Weights of a small GPT-style language model, trained from scratch on English Wikipedia: 4 heads of 128 (1 for keys and values), MLP 1728 SwiGLU.
Each number is 500 + 25 x the weight over its row's rms, rounded and kept within 0 to 999. Layers, rows and columns count from 0. Numbers have three digits each. The size before them is the row's rms in percent of the matrix's.

# layer 8 MLP gate, 1728x512, rms 0.0609, rows 54-72, columns 0-255
108:527505492555437461472518481477489527471509446507499461472505514510498504521519501484504497509532509503541516495474507495489463524493521510521475501525475529507456491474541521530479507468469512529511503484508498517469519504497507487561508508514479488509503473494489492528449474518476517488481488458496505508517526537453520516501558553465497471505503510565498545526503491510498437490538508482507519530490517471514485542493545492512506513507482487495541488516527485496495518503513516543486506502479486502553513479488427476482536491503517513529481501517493530480515510509508524489477445471501487516517486471505508488501493474477533511530520478509515405485488520522515499459534498556477484460488570534491515469484529483489513514477495493493519547476496492489512532489536517
096:478469483491495524480505552529547516493478487456508506498489507519477510473501533512534520497519496556513506478536472490545558505462483522476488479502535496528444519506484501513536510506490511512485493492505514449508477507491532467495527518554453490466463493519513501500504515527479504521457531541510522480517520454474513499505496521495475508521483504498478522512475468484448485502531495510490519506481456529544493534512500522476509501471521496482540525499535503495494469485476475494530513566483474522549503470508523489480532504505466504514499467478501507485523497517487488497483519498483464465480514524509510482491498534505530479474499539510484476458527522495515467455535497519484545487499438511538496474501532516478479491483527459543520477506502501499509510527491471
100:535496499500469496517501502493523456474487521548538525499526530517478527546502515487450483496494496561499486473489474495481551504471519480448485460510470481455478508505486518474485513463474490520466477487518524445507499472494493472515492526518427520524508492493506476488478531463495464475487528493474452505505547463486471535517478489522506491495458502502514548500494540483465486475512546499552522520514501503505513473514478461495505435540497483479476528506491522477474523483483490486473469529525517516528519520527492474480508477551482538516457450523483519497525554522505516508522496536434491508493545516494501480510464522483494489506480518526501517512515483479508505557487443481439447497500500493486490498503519481547541489508477500488518475494514477492470498538502492
104:511501483501515452511500497461526529524504526492530481490506483504487502504521509477527491517464492486493482513517506503529482493496549502476491509494507507536467516499531498522474485534489463493511495490472498522430494515485499478515514526519449451487495493496468479513503498521522526490521462470561495545457551535516463547504501496499449477512491490496529476475489518495474446466519476460480475545506494526506494508475493500476542481478497513545510448501463480479495484512511509497466547485477518516513485555438412484486509502507469511490479487496527529456531483528499488491500493525515538489454484494495536516455521516468523472490531524520517438493481535508524525496543491496516505485493468566475478467498506501494500508533501532537489534468441453526537479467513527
101:502501494530491485503517543518528508513477512495517542491518525468519506506453486543538518521537503507529494492538469516503474501517507502514524432531546537523488503487539511541541466480499477477463490480481555489462490533527495523505508513474530503534503482508494485495482536531507468484518510533492503513519519506539522518535540468476494493513490473598478521517478474484522471490502531496486481536497491512497514510449506528455538477494544540477490459519503513544514509512506493531495534537452532511485441526470514518527493486497487475495532490494498500511521494505529498451532506499455507503472509527499513507501506486488512489534533474504479550519525518540473511453480559500535499490496501481516525511498509512476522482501519517457505492523469500519501534508457468
106:503472465454508517461433494504502482476465494540500513527523548530536492502508505551477461518555557468518520505472544500506493484508549511495469476507485477469493520489497506510506478511483524520533476477496486497502476500523533519500511528482484466524497486474511575475524526472498525487478430482475495445499552512476534517534519509496533501509513468454525510533467487491505515495521489477478475507491497505517519505488524489479518522463503484498519521500498518521509466545463520505547490514478527494477488482492463514543423478509489493530458436524517537494517520522527535492480530578492470460518498466472516506507502493485546536496517484509539532507502498526492490511526536520474496503508514449518470515498520517522512523560490521458498515501479496489493489512499458
101:503512493523504507541509503486534489500474531493532497505534495510459477502513524517479529493511484468521511531504447528517470495473503499446472471494542530543510506483524511473485541468512530508539520486503463520486501466533511481494451482450472487522526489441522481518466497480515502519510527531474478511470472499494492506468499505555486483502494492512488507479486509536551475455479482554478456448486489469491478452502474536481513547476526523532452503514488515521460527463501466520519534459493476527493516497475502507458517490501505520448509505480462547510509500492509459534524490483496525502483480533472498490531457536468472456482531532501510501481521529508490479518535533516515496507495493502495494491538489518494516561527507493515556494501520540449501516494542497
104:536526512512468538454490467526504482516502499526558483543538534489489518497496518500508509541518528495510531495486493493513500451503517490529497511537522489460450416506542487481521510493536520475505470477516529488475506514564513541485497515531462495492500529437461488473537470473466490476462462459494511505492505468465471515479534528484481518509528479536534498505523482526502517466495530506506510526471510519484544484498493485492494483481498463478462492505509482519516444460517485516521503519461505525506484473496495490521485482524498472504505479516504470483508510494479517458484506512517504470484489529501472532521528453497546523522498487460483480521477477532499535506510480513478520487499541526506477469482510452485471486510512480516480499469480516532537491481503483
098:467492538496499467533471516498492508505497465512530496529467508501540474475493495505505493506520492524487523458479528475523456563536515524469477458482506495551494519534526501508501483516476476497536585502514538500471467542492508543523509484513496452542506477518477482494545561504518498528526470484496515531489493494498500453510491484546501439503510477470491478526542440514540537495509498479488493524465470486548531525505525501506484512463491545485491510482486503480525515523486477445518508494495528493486523459485454528491488473487526505464472473534536512480479523512531468516508546488515452478469520471482492509516490506492489511467516485475455506496514460465512499514495507514467514464526513482512503488474510499467502523489502484488461468501524487503494494467475467
101:494500530515494501488501475501463504504465509508483523478460532494490504514534535480491541489511487511485508497446500465515483501502503522511518418525527469515512491485512506512505514475521534469500530489499503480479472501510489499536494519553446471451514494514480497544525493491492505482465488495491481480498484471474487476502486456500498461523495501492460472494511545490490485533492497493482488516454454523476502523529524520491506535501517490517461463522494526493484469509502432478549507502493529485535480469501512507517472504506484546462466516474471488525492456473483539477499481546490494524520507465493501465502512500488495475487550518538503485509469496511516537520500488524490480538468521508505469519520481526461513518479531471485490482507517525548530491482512535
099:545561527502501487514508498490493542480517533515507516503465498533504521501479499538514513548504530458519518512490448501498492532494510490482515444546534512504533490500517468529477451484506512516494526484486495465481477504503511493507523531528491557522488492464528557507474514486487508487483497541490516472513490504502551532505543492493517473491512513503536483514510550542477490476477480505504512504492479524443518498494458458520524489510497508489506494469499493479498504512517498504497520514454532451487509511531504523504507542508463459488513510526505494481519484509511530516486493499501470476499513480521490486493464518474459490489489481487486500531546511496497505540480501524542528515549506511487493489511517452479488532478514482531516498534533534550492516520551482
100:534484490505511485470519508477526540501498500527477469537504494469517501505485444505526493516534454547523519494510476472483497508502488492529459471475502503528538477565498514500530538489512506482499474486469506507486501526524514507484511539549488472490524471467513469478505523481534515460472538474485458489469507483499441483494489505503507443506498431503500505497528461516535545501482483465537494434471501481546509526522481496523506521475479498484491489504528494491521475525513508514521489485437439539530494540531508494485509456499520521472491495508522496473518532443463518490488512506503535513524536475527523522494488481483442497480511504523520521495558500484497537505483499520484486529489487494497502482532530487477484497456488482479481540454498501487509540522513480
102:475530458486489494497483499488511521490491518506462539468492486493496460527454556538523579522514473525521516554510502498498530467478519484477562511505504518499512509489554492524522462488531494498484523495519499481543501449496505495484539496480496507484513461497476529498510484493498493537488467460529453453529511559480535502504532491491525517485489509487474544495495513490517500508468494473494437513516460529542557534505478560488517514516506482464508472484451505487512532466457510491492437518473497466485481546535494487512491488463522482545507481513473543468498507483474505476508487522553470492510505493566492534470487511488534503479504499471502482495526483499475509467512465518520479464488517520509526493475484505438484504497494510511534510453476491522492502526492471
098:503457494473491456505510492447459527520516458504494544491513506505516530493541432502489542529492492495515525489501509475556433506482477488472501492511480557480543522497508506539533513496471509467492519504484513472470498478521492459482491493534540516483536478472481518487503482503514502515494481521476476493481499460487505495537544529509534520509467497475514497495453501485522472496492540479463491497509475504529506491494460479496471505486484495514445510476510523517507515511480477509542480516473498529539487502531487511491509529509529484544511544490514515490525494523520507473536475509561480531488490497480516521521535532502492470510518482460494448494489514482472491501495518486502479513477503453466490458515500475502543458544453495521495500490472547481551510469514525
086:495522525473558451531508531542511522509499477494473500524525497503514525479459513491534499475526490501488493527502525527510507569515530519512499497493510457557523503520449499526533524464497519496465495535509475522534515515432480489498499488493534509509513474499510491469459462497529493485535515534540503537475454484539489472541528491530488489508453496558504483525487536478510469545507475524501501508502508492526514471537460505502543495491525545522447481504494472478530488531448462489451500488483524553534503492518558554517530512494523512483488476500523465512521516529469530485487472486457504492498484467479516470494515445508489480495536507503510511492483464506507509539495513464479516464505510481520528521500495513496466500484502530438486521487492489516462495475472560
103:448466523491497523509482488485536481481487523505509507529498546502495482478509505534507533591510483532486507488443508488487493511498489514470450476512499501483502500534527456489473438493507454435506484486483514491513519492495471499545511514502465476481493530474527555507460505509479510479481478518465538441533470479515490527496498501543496495520519455442521529480456482515523500468516505494499507493458491471537492496502495501485481511529485453524513500477523511515540524495470500483479465457484517482470491479532488494484456481512504474507457482523510511531529490508505458507504536514458493500513545508508488496491472549515489517512516549494524508471513519496465503503536523533492455533496535469530556526459528520497514534500500551507499484537524567525496451489490483
091:517484486519469570520504479459525516523484517497459458539515518508486513521466478488514502475489495578493503506506502508466483537534476505487530521496500516501518460437538512490477476514452493475521511503519507496487503501489532529532508532477503482498498464492510476465478517455481502501516448434414499524500524559480521484531465459477476460454495540471538520504520560492498487511473534480513510482506504508510475490517504473496502505494551516479498508435502471493526493490493483532479492456479479470499475464535520499510506482493526483455506492540485531462496536485466555485505504499531537516500478542483522483550488466509499450458521498483518459512522498499569520512521497509491474519509497478477509486478485478482497482528478554504485505471491499484512505517484470
102:492540482486512459491494459514549541448467530549489498506479557506494487502489524499488512484501483551502521486503496481505479520521520504498496495503468522509454586484510514511506554480503455459526529491534488492425498487521526535558517546504532467541513496485537483482470486537468520517459537490537567527477496482494507489488528487480513507541486476494537489557469487545510495464535528465503553549484501481503501512512526506502550510510517464446538509516533518498477479520471474520501531521468508484503480477468497519495521488504513483495490491522504515492501537491522498499474485458539519516482528462531491526456475489542521498492507501433511502466489491501501524502495458508510491485472493497515522488512507460494496467464520520498459493490517508501535429504511463
103:487476517498526517449524511514501531525444548512566489516478513518478486515524545505486506492492526498553528481489467512493468571508495528539525508505496495519540551463509493467490492503485497442498506492525504465477501537483517470541520498478508473528499481479476509525504510484505547494481505499551485449526520464550515539503477519497522529482514472483510510487505523497497487488539515438488515486481503484484564516514512509550453484505538495508496493538454504484478558490521495501502499535451485441472538489484489519534524490499523475471470527527494448499476496531496500460483469504459501487490497463502488471510493541468487480525503527501516480537569507504525518457535504525501494484425496480511502489508505453526528466484501497493510440516502500492554468517448532
# layer 8 MLP up, 1728x512, rms 0.0628, rows 54-71, columns 0-255
105:503513489499497476485476490497538512497533458488515471505534506503504519508497454492516472491455478461460481526538505484519481508519466539537478527519486490495497522468534479513497468525514500457520505498485504493509531523489500482488519506494496485528513495479488482480448509527509460520505509482490519491466478506548486499459471520508493508509487532508478513521522495483513535522472550524469524522487523490522494502522568469486498495511458527514528489483546470514516508535517517442492488473505483469475532446532499480546519460537459527468505476533486528508516482501506515500493481465490503497513481500527529507482509503523536478487521492543490538465524471481486525472454503509522516496480448480542497526533520493518513509499504457538484454477532480500523519504501471
095:534516485492507461510508491499491497492512507532522450489499496529458491499509508495480469506503509527477496521496535506513495534485525512485469476484536521483497450484474486508529460490500508549497527518480467519522487522494524474530482521534498485476502481499481469503510494480491431515497521570502506499510472550501507483458504525469524538513500530472434488541498488465516517531487465506507478479489498487493481508489533505518527494504500519479523501510468547523515500488499458514524488525481457518517489509535518464508460514501475499531508523500503497545501490493513486485509467439465499523534540509500462467493533468490517496494456503540520504499493492465539510484472527506480519460512517524531511485520471493481489477497513512419540492537483538512518527500476495
099:504502488493457492525522416493459478505493479497549495557537490479483476525482494499447526482520452494516497528542523490465478539533474512528486486516504529498489546507533479484492475510508510553519491508511529467503486481499529507502509490514500552493552470497499502502521461451468507483478513486490499472483496513539518492497498520512507489489524477522483479499527478502496461522504473502497569491509487489501542492501472526549519485504517488541522507511518454493491510537478525517532493523529488494503526475464515505500498479515530495449552483480509473499481535473549526468509479504480573446500454498483488522494478516473541524531492520491510457515452546469467534534479508553513487487508492463536440468464456505529492474506503518524505465543503527536506517447461519
105:518478554496513522533465458501487528485469508477468447498530528524483475497467459505476494520516465505468514482506476504505485525478514500504528562484538526495483498490501533480477491476591501529518500504518526498504535492517508498509497449492541490483518529527532509532476524516547502509484463485485487505504534539466522518474506532495495490465470513521491517530513457520527536490475451492470494504510466494523501480505498523516538541494550524500511508495491513520500491526482531456487518489535504530508483501478496518517535484445535518526540505516497528438495545515502493476499484471481490509499468521523521517477502510505503535478514526463476510483516476488521478536497500525486512503521493482561528475493559542468528553470531522509529468502512544583499483520485499
105:524490491485491529475513482529526497534477481484518529481487504499493510470477477453504508425475517477543463504474477513520494516538484470516505444512523511516475517511522477474452515497496483515543512496486598501551489468480540475536485529496503495525505504520478480483501521482484513476501472516503466536530541525497492510515508485516492468485518506542510511506500521487518516518504484540499501492485497484467509471506543498526534533495524505516490491443504485514444539487497483453516481442526509468480510482494509453534497489468470505492580511487510505485488504519518462505482526542465531469522492436500503516525523514504477528513453520464506503510472483486483461499518505513500488546561486510476473504533515499499449462493514482523442494510493520499494524531493552
105:509481488539517478479533480513509488532497497498512546503538491514494467502516522493517542491487510495493501493506501505505529551507483525475460508548534468525504534500485494434533489485494527489505491501533482501551516530495513513495537472556502483475534514526489537472495516484480495505559547492522478494444477557499470476468464521510475466514513460454458511486501536498453488473507522475491549478466466489517470506512551530506466503499481473485479540502504445498503517472496542507511468482517469499495512532477513480523493519536489458504500475517564508536520492483512521507517473520524499491572529466483470489452508495499494514466505493550509469466475472523495462458507513521484534483520513486512508499517529498522461475506516492484503527534516499484478483505482491
102:542503509532497486509490459517476534445508500517483491463527448462480449479452499492474434499522471501496514497499466488508504540488477514554493513519530487472503518516520535471467511521517503489511493504459501526501523539474501577492471452477479547474511495458520543484502458483541497489513500519499495490504482492449455501471490463524538505495470491521481490517461506519492483505508487495466506497493493501498498475510495523474480496492516489507477527508490488494534501476472503494478513502518484493526491517433485474511494511554497505508531455495526530525491466535491529539461496471501473493490442509503475501522465512499518520460514532468482511474469517526508517555509495510521556459542510512482492496526517495548504480483472502471488529490571482512510497475497509
103:506461435503512496512488544545530531520542510505501493548485472438490521560514529492510471522520518486494491519539512534451503487524516514536498481462503498508460496471465466515508489505491526484520489508493527509533501454500542472521488494467502445517522494503470483493470513518493504490474501471477562488507537486490490511524540467514508525519526488540488516505478512542507508507488477549457479508476496531485472470458519526494538505478515556451469512480527478507465486533472514486525496513495515538495488546476478515493481488515516461525490504503496503474514504483474531552487502502503482523575495500503476500456493469501479495493482536489496504495486484540507499509507507511513538512488513509496532519477525490485477452480516504472485511513522475503517522476503529
097:513488489493484499521490542502498491527521532452486544512496503511484499482455439467517516508528523502487520475522482517481472543503507525491513507504524530501503496472559508485527513476482503501505473505502488504515468490458483478564519465511530520461484503470487520453501502513491507496506503504499549503501498483485488537493502504489471483487487509478482502519518477472492553455506546522550442501507498495482479483506519539493494447525496523507441528501482483475477479548539516490459480501464515513549480504523482518480465538489496458466505507474518483518500495502510513501492431450486475482481501469519500507555497466483509484523455480527529500542521527522496491500531482506491492463494516539507507505468500478470515555504490475527485539506518527470475514522486454
097:506556543491525543476476526501503523480533470485541491509494485480450494551502513518528481479500500532505516498498455499503511483550531486491474507552539505507535531473491507482462499488546529455480483500475523516521470526491496530499489446503535505509509516498491526498486490486433514516497495471507496515488464504485497512503521528432491511473498505500513503506513486455484509503493470533501508524525542499478511525489499509499544474495505444496496511480457508478523488485528540505515434501562484467523490551543512467530453469440533515516540513495518489528540527498546461506511478497516503456481476527562508492470493492525496496491458528516506529501499518517497511509544502505517462522487498499498508495482519512486518495527531548492470489519489463461481477517518511
104:515535507516490523525504506508453480491497509523474462511502573512545514450559487511487494554504483476484499468473536542502498518520493500506502516500469519510500489532483493470486540453477482510498476492487465516462531518497498520521500475476493488453470513509523493536515448507537514528483500476516482511518484530478500506453515499518541486516509501449487500431456520543498506487554481447517519472470566471463498498523527531488504522486477444532503478478514484534531535490493510481483536515494474532514498514503475497516518535521469506480515494482474467496494503500472478499496440530488509545498507512485545515491476525468483481488523500510513470525500498491491497489476485491447497529487527515454504529485512499541484464536488508466512529548516515519521501503496501
101:511542521494482523482505445485516480502462491495520496517562485490494563535484499459538464505474493525481538480506460509488505494495496503468521481470459502463490533485498547508520514548498545476499461512529542524507481481533515502470533472490499456458544521507488486517485523474524484521457520523503561498498492555499499497532513523514538494485476526482490490517498472478525524479487499474460561515477517537503508519464524458543485481470560514474506518478480484474522486466472443507477483523530528508459456517531489465496520510476505467535521538507481542465533475483482453494508502525510469460512494523502493487525498533531545507523488483527540517520484506487506465489462503516558468496489509505442519477536497482493475516535517510502497509499516480525495491490563496
096:490490502473492514502499485485489516494468519508483535479508537448516496472508531487493477507456496489502482486459452503499484502503492517495516501465478482531472471479462552478508441518555499470505492489459500499492465477521518510477457511530513477477493521495508485532490506493467515527527546475503495443539552533503482509473467507449512491485475470473531486482502535510473506495480520492475521526490508459461578487483516491498487465556492535513517500514521477531529547483534477476465523512509480484475503456487453492481487479504563511532453529476518499517487516496493487523457537484519544478499488528509475528503490473509479443549549478488529504524499497463495494454464494435496492502538510512509510532517542507509510454512478540483477525500509513473530537504490493
100:516516506515525536518462495528476465480508511478540432439491469585522501497452522533507507492548494462478491518509511544480487533469497512530490496494544481487494488484471493514530475507468510520510523501507508514519483511466491494517466507492537468498495481446458532477480495498494511516488499532484510456490519469487516494525505521477483498470467482502506483523539526534531488490526479496532485487500496486495498484495507441507492481482485473513452500503512543499460484498476515518499510475504457486492494536532505508491458494477490484461572451503488473514522523510496514495525526534490523486494456453538513476477501477505477530494472507470478472555514420523503517526494503491492478456486503502514489469466486490490480503496499466510502544507485485506451501521489472
087:485474464465474451480493500494533523487475517508524462482516527479439490481510542529517458507487527472503435519492496512514521475468468534537505477465508508521518502483491516514472540522504521501499519520538459543555503533488504498445487492482561528515494521481556529510498469494503515539519509535498516476498492506537538505538509516487480500472481498502485494508546481481479525528502509508514502478511551541492507459541479497511491461538442512526506496518482498523492534471487501485468514463467555535505546509514505532482517460498479490499468465418541490495498511478492502454512476494478522492527497469480517475499497482523494460520510461498528521464502482498506546507454514485462516523506479531512508539517476518495492448487496496528501510505498525532477494464516489
100:519486503491534510537505511486462480523444506557478524495496523472521429510476545496475503428506529507507522484535495538506505516466498517520503521506518520538496456494496470470507482550537483482530499508530513505512517482485502475490501448436447498518455504521514495534487508530500492470508527483485478482471501488492532560467474508504497511507515473460453538450457449480515491491479506493491497499498535527503565466492502522438478501528527471506506479495518505490504460490514512501504542486474484522472511510479528490490450513536538481502507444490519488471518475532508483472466447470516516539525522503474498476521509445467494497558531496444518500519492456517499487445520493507503533506542500472493485494513479492517471449462503485478487506449479473500472523500508475
095:503442513513483515512517495463513559487512546444479455496498501522497558477447492492546493499468476497524493559470499549480483519526482490523494514486551516494518467495509481524495523476511531473512491532547527502459517577487495473521467500488530514503448477512502496495481504534534475522451494504492491522512490481504507497524487493507490463495507499500482515517513568508513536515525493479483504481516523524499480488493532492525501527509506487512494468476458509457528473496480483455499494480491477516438467507465505486461551569527474477468540461498504521459478407513515524508486515484516497495477539520493500520510494490535527523444500492490552504473490530497541489508517457469502506500523500525493480552545493471487483494519490450513534554528525563512501489518480463
100:517505490496469493518492484557526501529512473505479491482513437494475461481482426530487473504531503441566480534513448511540528467523478479527499518499557486483503490467538536493487466511460557539462499492505533501459460487511497503477503509498496541514491525546501536478525499503508482513503492519497533519507523517504501540507501520480501512498463514531491490495508461518522486549477481474469478493505546514472487499460554492475525486529472513507471534496511503511478491514510506510492511487507534506494462538509514508558490475531524505448504528434499513514482487508464550504500526518528526475489476528476492527517473508518485495526496486471516498524515529480484538550536486490499522500491513480503450473527505514486487526524498479479481501486468490482490472522478494
# layer 8 MLP down (transposed), 1728x512, rms 0.0608, rows 54-71, columns 0-255
105:526482539469489472530486475466532505531545498500477473534524545463459504536523490521494514512552500479513512538512540504489478458513533486479456496507481489515499522487477523502548510512485493513469493490495510492492488486479505493539492477524518529490492499501510461507474521519504490534492477479480470494522496490514532548499488474490488500465509481478513549538506491520515529491491447470511523506468500500551472509446517477518496579515531518496483525483526529500452482472539462545502512472496481529488499481555516527441488530445493504491474508494511493497474493466419491497500518441510530529517518494538550483412511489475529492480535498496466496524518472548447545496499554488529533510520497453479533545470499505494494508530481474470470501479486515488442464515515485
097:505511459445480477473468507483496503499468465510532455518514479470503499505532537490454458559515504518485519519527540463501546508505484502497494454541481479579514484502512512491469487483486477477489524472466520484502502501501482506494519510500505505514447496533484467491541510495529482525496524483531519466471511537479487492423503497499489497518472532528506528478494452485463481500523507519509509568505480512511457460489555497524490503502496493504500533471497485479463536500507519486541488512515516537535465524527477485496517488470497478513468544501482474533530532520477498504503505508512483488522472477488541514490486454488516488508505522527475452514547529531422469483507523492519487520475503507492474540519532520455463508564516473497534522495493471534510540525504508
099:453499489452523523455500532477511489527501545486496470524527538480533518520495492483515466513472476498513507486483508489494488459515521461482499490518508487517502518474440538494483487496521472502484526449468469527486470482506471469459476529492523463485487500470442536519475489511513507524485498509498508499528494472511526531496465476515490528473469524544487519479476505521467531478503513479476491486525514494516503512450486459474477499461508493516480502459505483524465531510520515471511508512487522466513467516492512471515517510507512497532491498525490523457503492512477532498481528486484487536512514533492521464464442545472475497474475486524507526478525474528470492483538561497493528486483499484526500488497514487519508538481506498489522511491461527516531493572537485
106:458494523527481505474483527509479494499543524520485543489495553516506513478488504488504523511479462511538519462502521494502525548507492483476499525552498510500502501522535491518503480481575487491510463537505468540512515481497510467510459572469478517541534486508503518499488476480463456495490494498551494493562489502536464497539517522483537476489513532495486513483490508503503531533518518482520491493507464533436514501542492500491506525502507527534518526513468495500500521550491472471462483502513476507509523514520512503503506482512527505512512519516508479488483513493527468509529527447476526473492509493525488469533483525521500474480479475500493478506441519461474523513517524450494515502523481478520521546445503550499503516485516482510497484510510533520482528490474489
103:487473481502528507497489523506523472460497495520497505509463498496502514486479470491554496501502493490564496521512446534500494490485507506494533470489487531495528536494484489495531551497546502495508526502471511487446496501490555501493500508478535492504466505495524468519460502504518480507507515521492495536531514497517466496485510531429508491484478487557482497539499480508576550481521494466478507541484489514500514514491506491475549438490500521562515543471448493522479465475503509498498531517508488517509504488514471528504498489489518507477489500495474556525505525496491525512552528545452550478460470499476489499457453480514511467480466510485511513451489485515474533524521504494524496517489510503513535523532504507500484532495479470479534530544445461458552495531507508
106:539483522490515509513490462490458489526502486484460507511457505491487534498500490506491500537472482542499456492497505523540517534499547571509522500490464531517502487510479467513485488550502505497512497474497485518474487533512503488500482545491520532510475501540491496532481438501526467526548453504516504504487547454528476491486501470518504518521517502473498485542506491509500497494533522492508484507405549489505487524471511529529470534488516472464464455537484471554497492520461522452494480518468475471536486433505526488524502492473500510478513493473468482484520517480546510504526445497510443526500551507533476490496516525513497521510513514553479522482518495444478538488496491510497534530498489514491456513476504488476488528500530486543520506504459519445481477493518508
101:501519499524494507520522510499496495497489491480465457496485502531487506531516480495510469510518528473514486495495497560467489511511533499516467513472494526530503496491458438513493496530510520449457518464495535475492509524500500557521506530501514494470515457501531484527494483532523500471474507532456484483531491460491514534522472497492498526455469482466523486493471502489495517500512462523475495540516541432546462486537487473520474479468480519529493501513543514510556511538482503481532535518507489498533526513476464523525493542541494502515498493484513548512481489501520468491521523514532461518513496526473497442499493553486492477486526511528501470536472511508462525501523467572515482534504481500465537524502513542500487448525476520480533466473510502543448537552545492
103:546512535490470491469505506496474557437490491454474528504500464522505497492472488495454486536495529519451532520506502519566492533520516492529523486492498489488508419468503503492519503535482515481486537468541502465505493460471491464502492509453522515494486480556518474478497486463517510490557476563512496497481478545482521510524494490546532524474476514473462500478482486508464482496522539483515505496506513525531477445478495494476528510442486511513497502439508503469495477475482508517473520508480515486505483529532505453471513499488464510459472539491502468506479450514455535515527482537465484518492494520507518497539514521501482483525478473551523514525501467498480499503529482521492491470491488477520498512498498497531526529474514496513503528528519471477508500498516478
097:513463529496519516488463507461483503494514508538508493533457517520542502467489469485503521509494484496460502515517531506540462526446535477483462487478540492517503523535488499480560513483506520493505513584451484542497508548522469523528480507506511480507498535503463488509525499511481495527554480500449535507481502531536512514531513524481524538532459516492491499476500527459515484522477506497489541457474482504523486471514489527460480511473504507519494496523483474491495546499499507495496531491491545513489484473484534475520525511514479488517494529485522515506483536455466544459554524515482483471535498461470454542481494511494502460496467490538523495503513488467469522496509490483461516500476480492485559488462469482483471517520503526499466506484547480539493508485500527
096:486505489481525506505499482501537465509487491509478505545466511473505490488491540482520526500557540486517477503501490514490465489485501471516533509457469500471494513500549490446499462469471480518488444513491473536493489496552515485574493526439464483477523514499487501469541498477545472492540527520510444526511519505509531455476487524536481459511507507476466468519533518496491518487467524507479507468503523505487448477515494474548470544537440498463460502536516518472515485536470495545476517494479470495557513514471486499484474483509528488526486516488487486526405508491503520467481508499483520481552528474490475508453496529495472497510478524503480542529478537521511517528498452525463505493485525512509482525474468478530513487492486466497485500515537485513529509488499478
104:495498520496460484545485508484501490490518497483514478525474493525464544525488497493492521533500488478478507498522479479434507508485542491485511476485487488542484479465509491498489503523458498491528485504483497512511481477522514468505495519526494539501441547530524463511517465492491455530480487498510508518491517470505491480463539474526491516508458501521489460482536489550486498464531482474557498520503508512453475495533503528524517491470511489519506512488478517463518484510505502497498520462518492451469510456498506478486450534521502492470510496510504477529495495553543490493459459465488480495523509510469492508476480511482484520499524465474471490499513452478535512559472483513491499481505498476484486535489516472527524503538527453456510495531510506484480454474522546
102:473509499514523490457498537468498456505511504508490464535502472459505507507500490472490538477521517499537528467503542487437535502526545437487508500506487509499504455511508475500460476468532546479506462515485502483503473502480526486501498509511486482476502515521486474468506504498494473531545525454476506508490462509475495483474512552525501457479548455517483536501481485500448445535479504531466581483506482517516499490498496509486498488475520500544497531526510514491540503490449512507486456487503493533502537531534482489536500490556494493447511476492494444514499528527508497519506475504535489511513466499494477478511508425515479486490484490485515515491543517496517479530490532515524485508482514498500519544492512492509501482502498502476494534513535542463520511512512479
097:520478547477500502480528514539507507458508463482529510507468490503542478481521533476478464479499456528477518464515477510510507527476494485502471482519498498467518524489534492498499530507435507509508484471492524517458521469525485497477514492527525480544476533512480524499515514516513470477498499517483532570485487512488478490472543484510540500530525520505486497528493477528487474510529453506501528473529491467492493479491485487596470517514468487506516531500554493489507485522550494524464496509482508533483486428468498515490465536548451511491507520494507425511486466525535518447499519500461459469500541479471446452531549488491489492518504504492535529489459486484556447509483479494507495554534493476509454469429477519504530520478504522513463469531493499491526479510555501
100:444499540465472482489510548484464446474488502470487510507471508501523529497501521481497506512526486527474479493522513476503504507519474482485464494521529502461520524511503485488446491465484495512512537432509480472472539473467491474524473483482506472475511516517515467515489524469514506505499510489506507437479507475493521530515528530500476463522517506546540533467500479515431487487506472506447538536516523505497500527465497492485470487529471477513473514507475519494466506525465503500510518475448511510498498546539503500467514511519485504463527498527512503554492511518483450500486481505507505481507438496515531503542518501532494572476473520473484479508515500513493494540539500504469531491503522469500481531457491472532465493573496534539492486489486505514492490564505510
078:511482507504457573467471465487477512507487485515461539498481490499531527503488496475464526527489453491513513466518484477473469455527485532489469499502486548477474479501509481501511477503498455470527532544475536450472488476511493521512496521507470467480510498498472539455540544532478475464451455492471479479496525517468517502475462476442510512487522475472539481490530507536504497478507527503501513515506478491512489547490517508542545504447509483456515474472495488474515503498525504555547516483569490483473469511503464460512496503523484494501526519599470534508519471509532482507542481485532520524477493525508475532496492509473487516475481496466494449529525549495507495469527483494542475481489513487476464462491481470471528533499507472497493453485515495496525542467510472
101:515524526516520465506576509497485523472521494463543517456487531526513531470482457446493463514497480510497507502497497476495474476549500508472492496504534519473491480492464511480493513520521519493491514441505489497533445477492481521500483500512493491506548490495498513496516497499513492471502502520516524540508493539516477495502528511518487437514489534462502499471496512509529514472521465441539465500494484500552520527544486486517482513481541509511504506509512522511472522529492519464511490486511492517454525524466474480502512500492515517482519487500489476499511504475528510504537514519519517484487512487531492538508491521467507503522462499502508484468480483517539490531481544479463475528537501508485485460508530501510516513546465476497522530522458519474560498540482507
095:546467518494504463555479455474519471499491498476465464497492545511474507548502475512496465526482511485484542532520451495501513523451505543491512525462521505500529510518474479505467516524492513507468486634526511519523478467507502501505498533477563520463456499503546501507482502536491491467519478462538497488545488543500475511498493465519469437507529518445529517521484535502518506492445523536503476515523525528475479532512486481529478551514503493474469484491482496509485462534455493517488491493485471493526478493513537526498504515498493483487507487485498493446506490521516503521530520494498511513505530526476524471520511494488572521490519507518513493511465512539531485495534487483441495475533524465529521556495492487460494493532485513460529470457557513523478453480473467
103:528522474500516540459483493495522482520524530530486445504475510553465509531512481516571477527537519510470477526504507515509492468530517488476494545516494505472513493444504487523528473501500482493511492533465475485532488502495503506515453493473497534542491522446495464502473495500495477508513491530484465500493550487542481511538477452518536506532503511479487511515473493506532540529469515503463517489441554508505481517531538535473526496522490499528485509480424487488541499527504521480496510498529506484524504517517482449472495520534527481485543518543506525488485519502502475491508477513466541498500492520517489454496473482512512514502484525535422493507492527485528496503462485517515479503526492461489466481512493477485506496473529494533505525538491480498489511477476535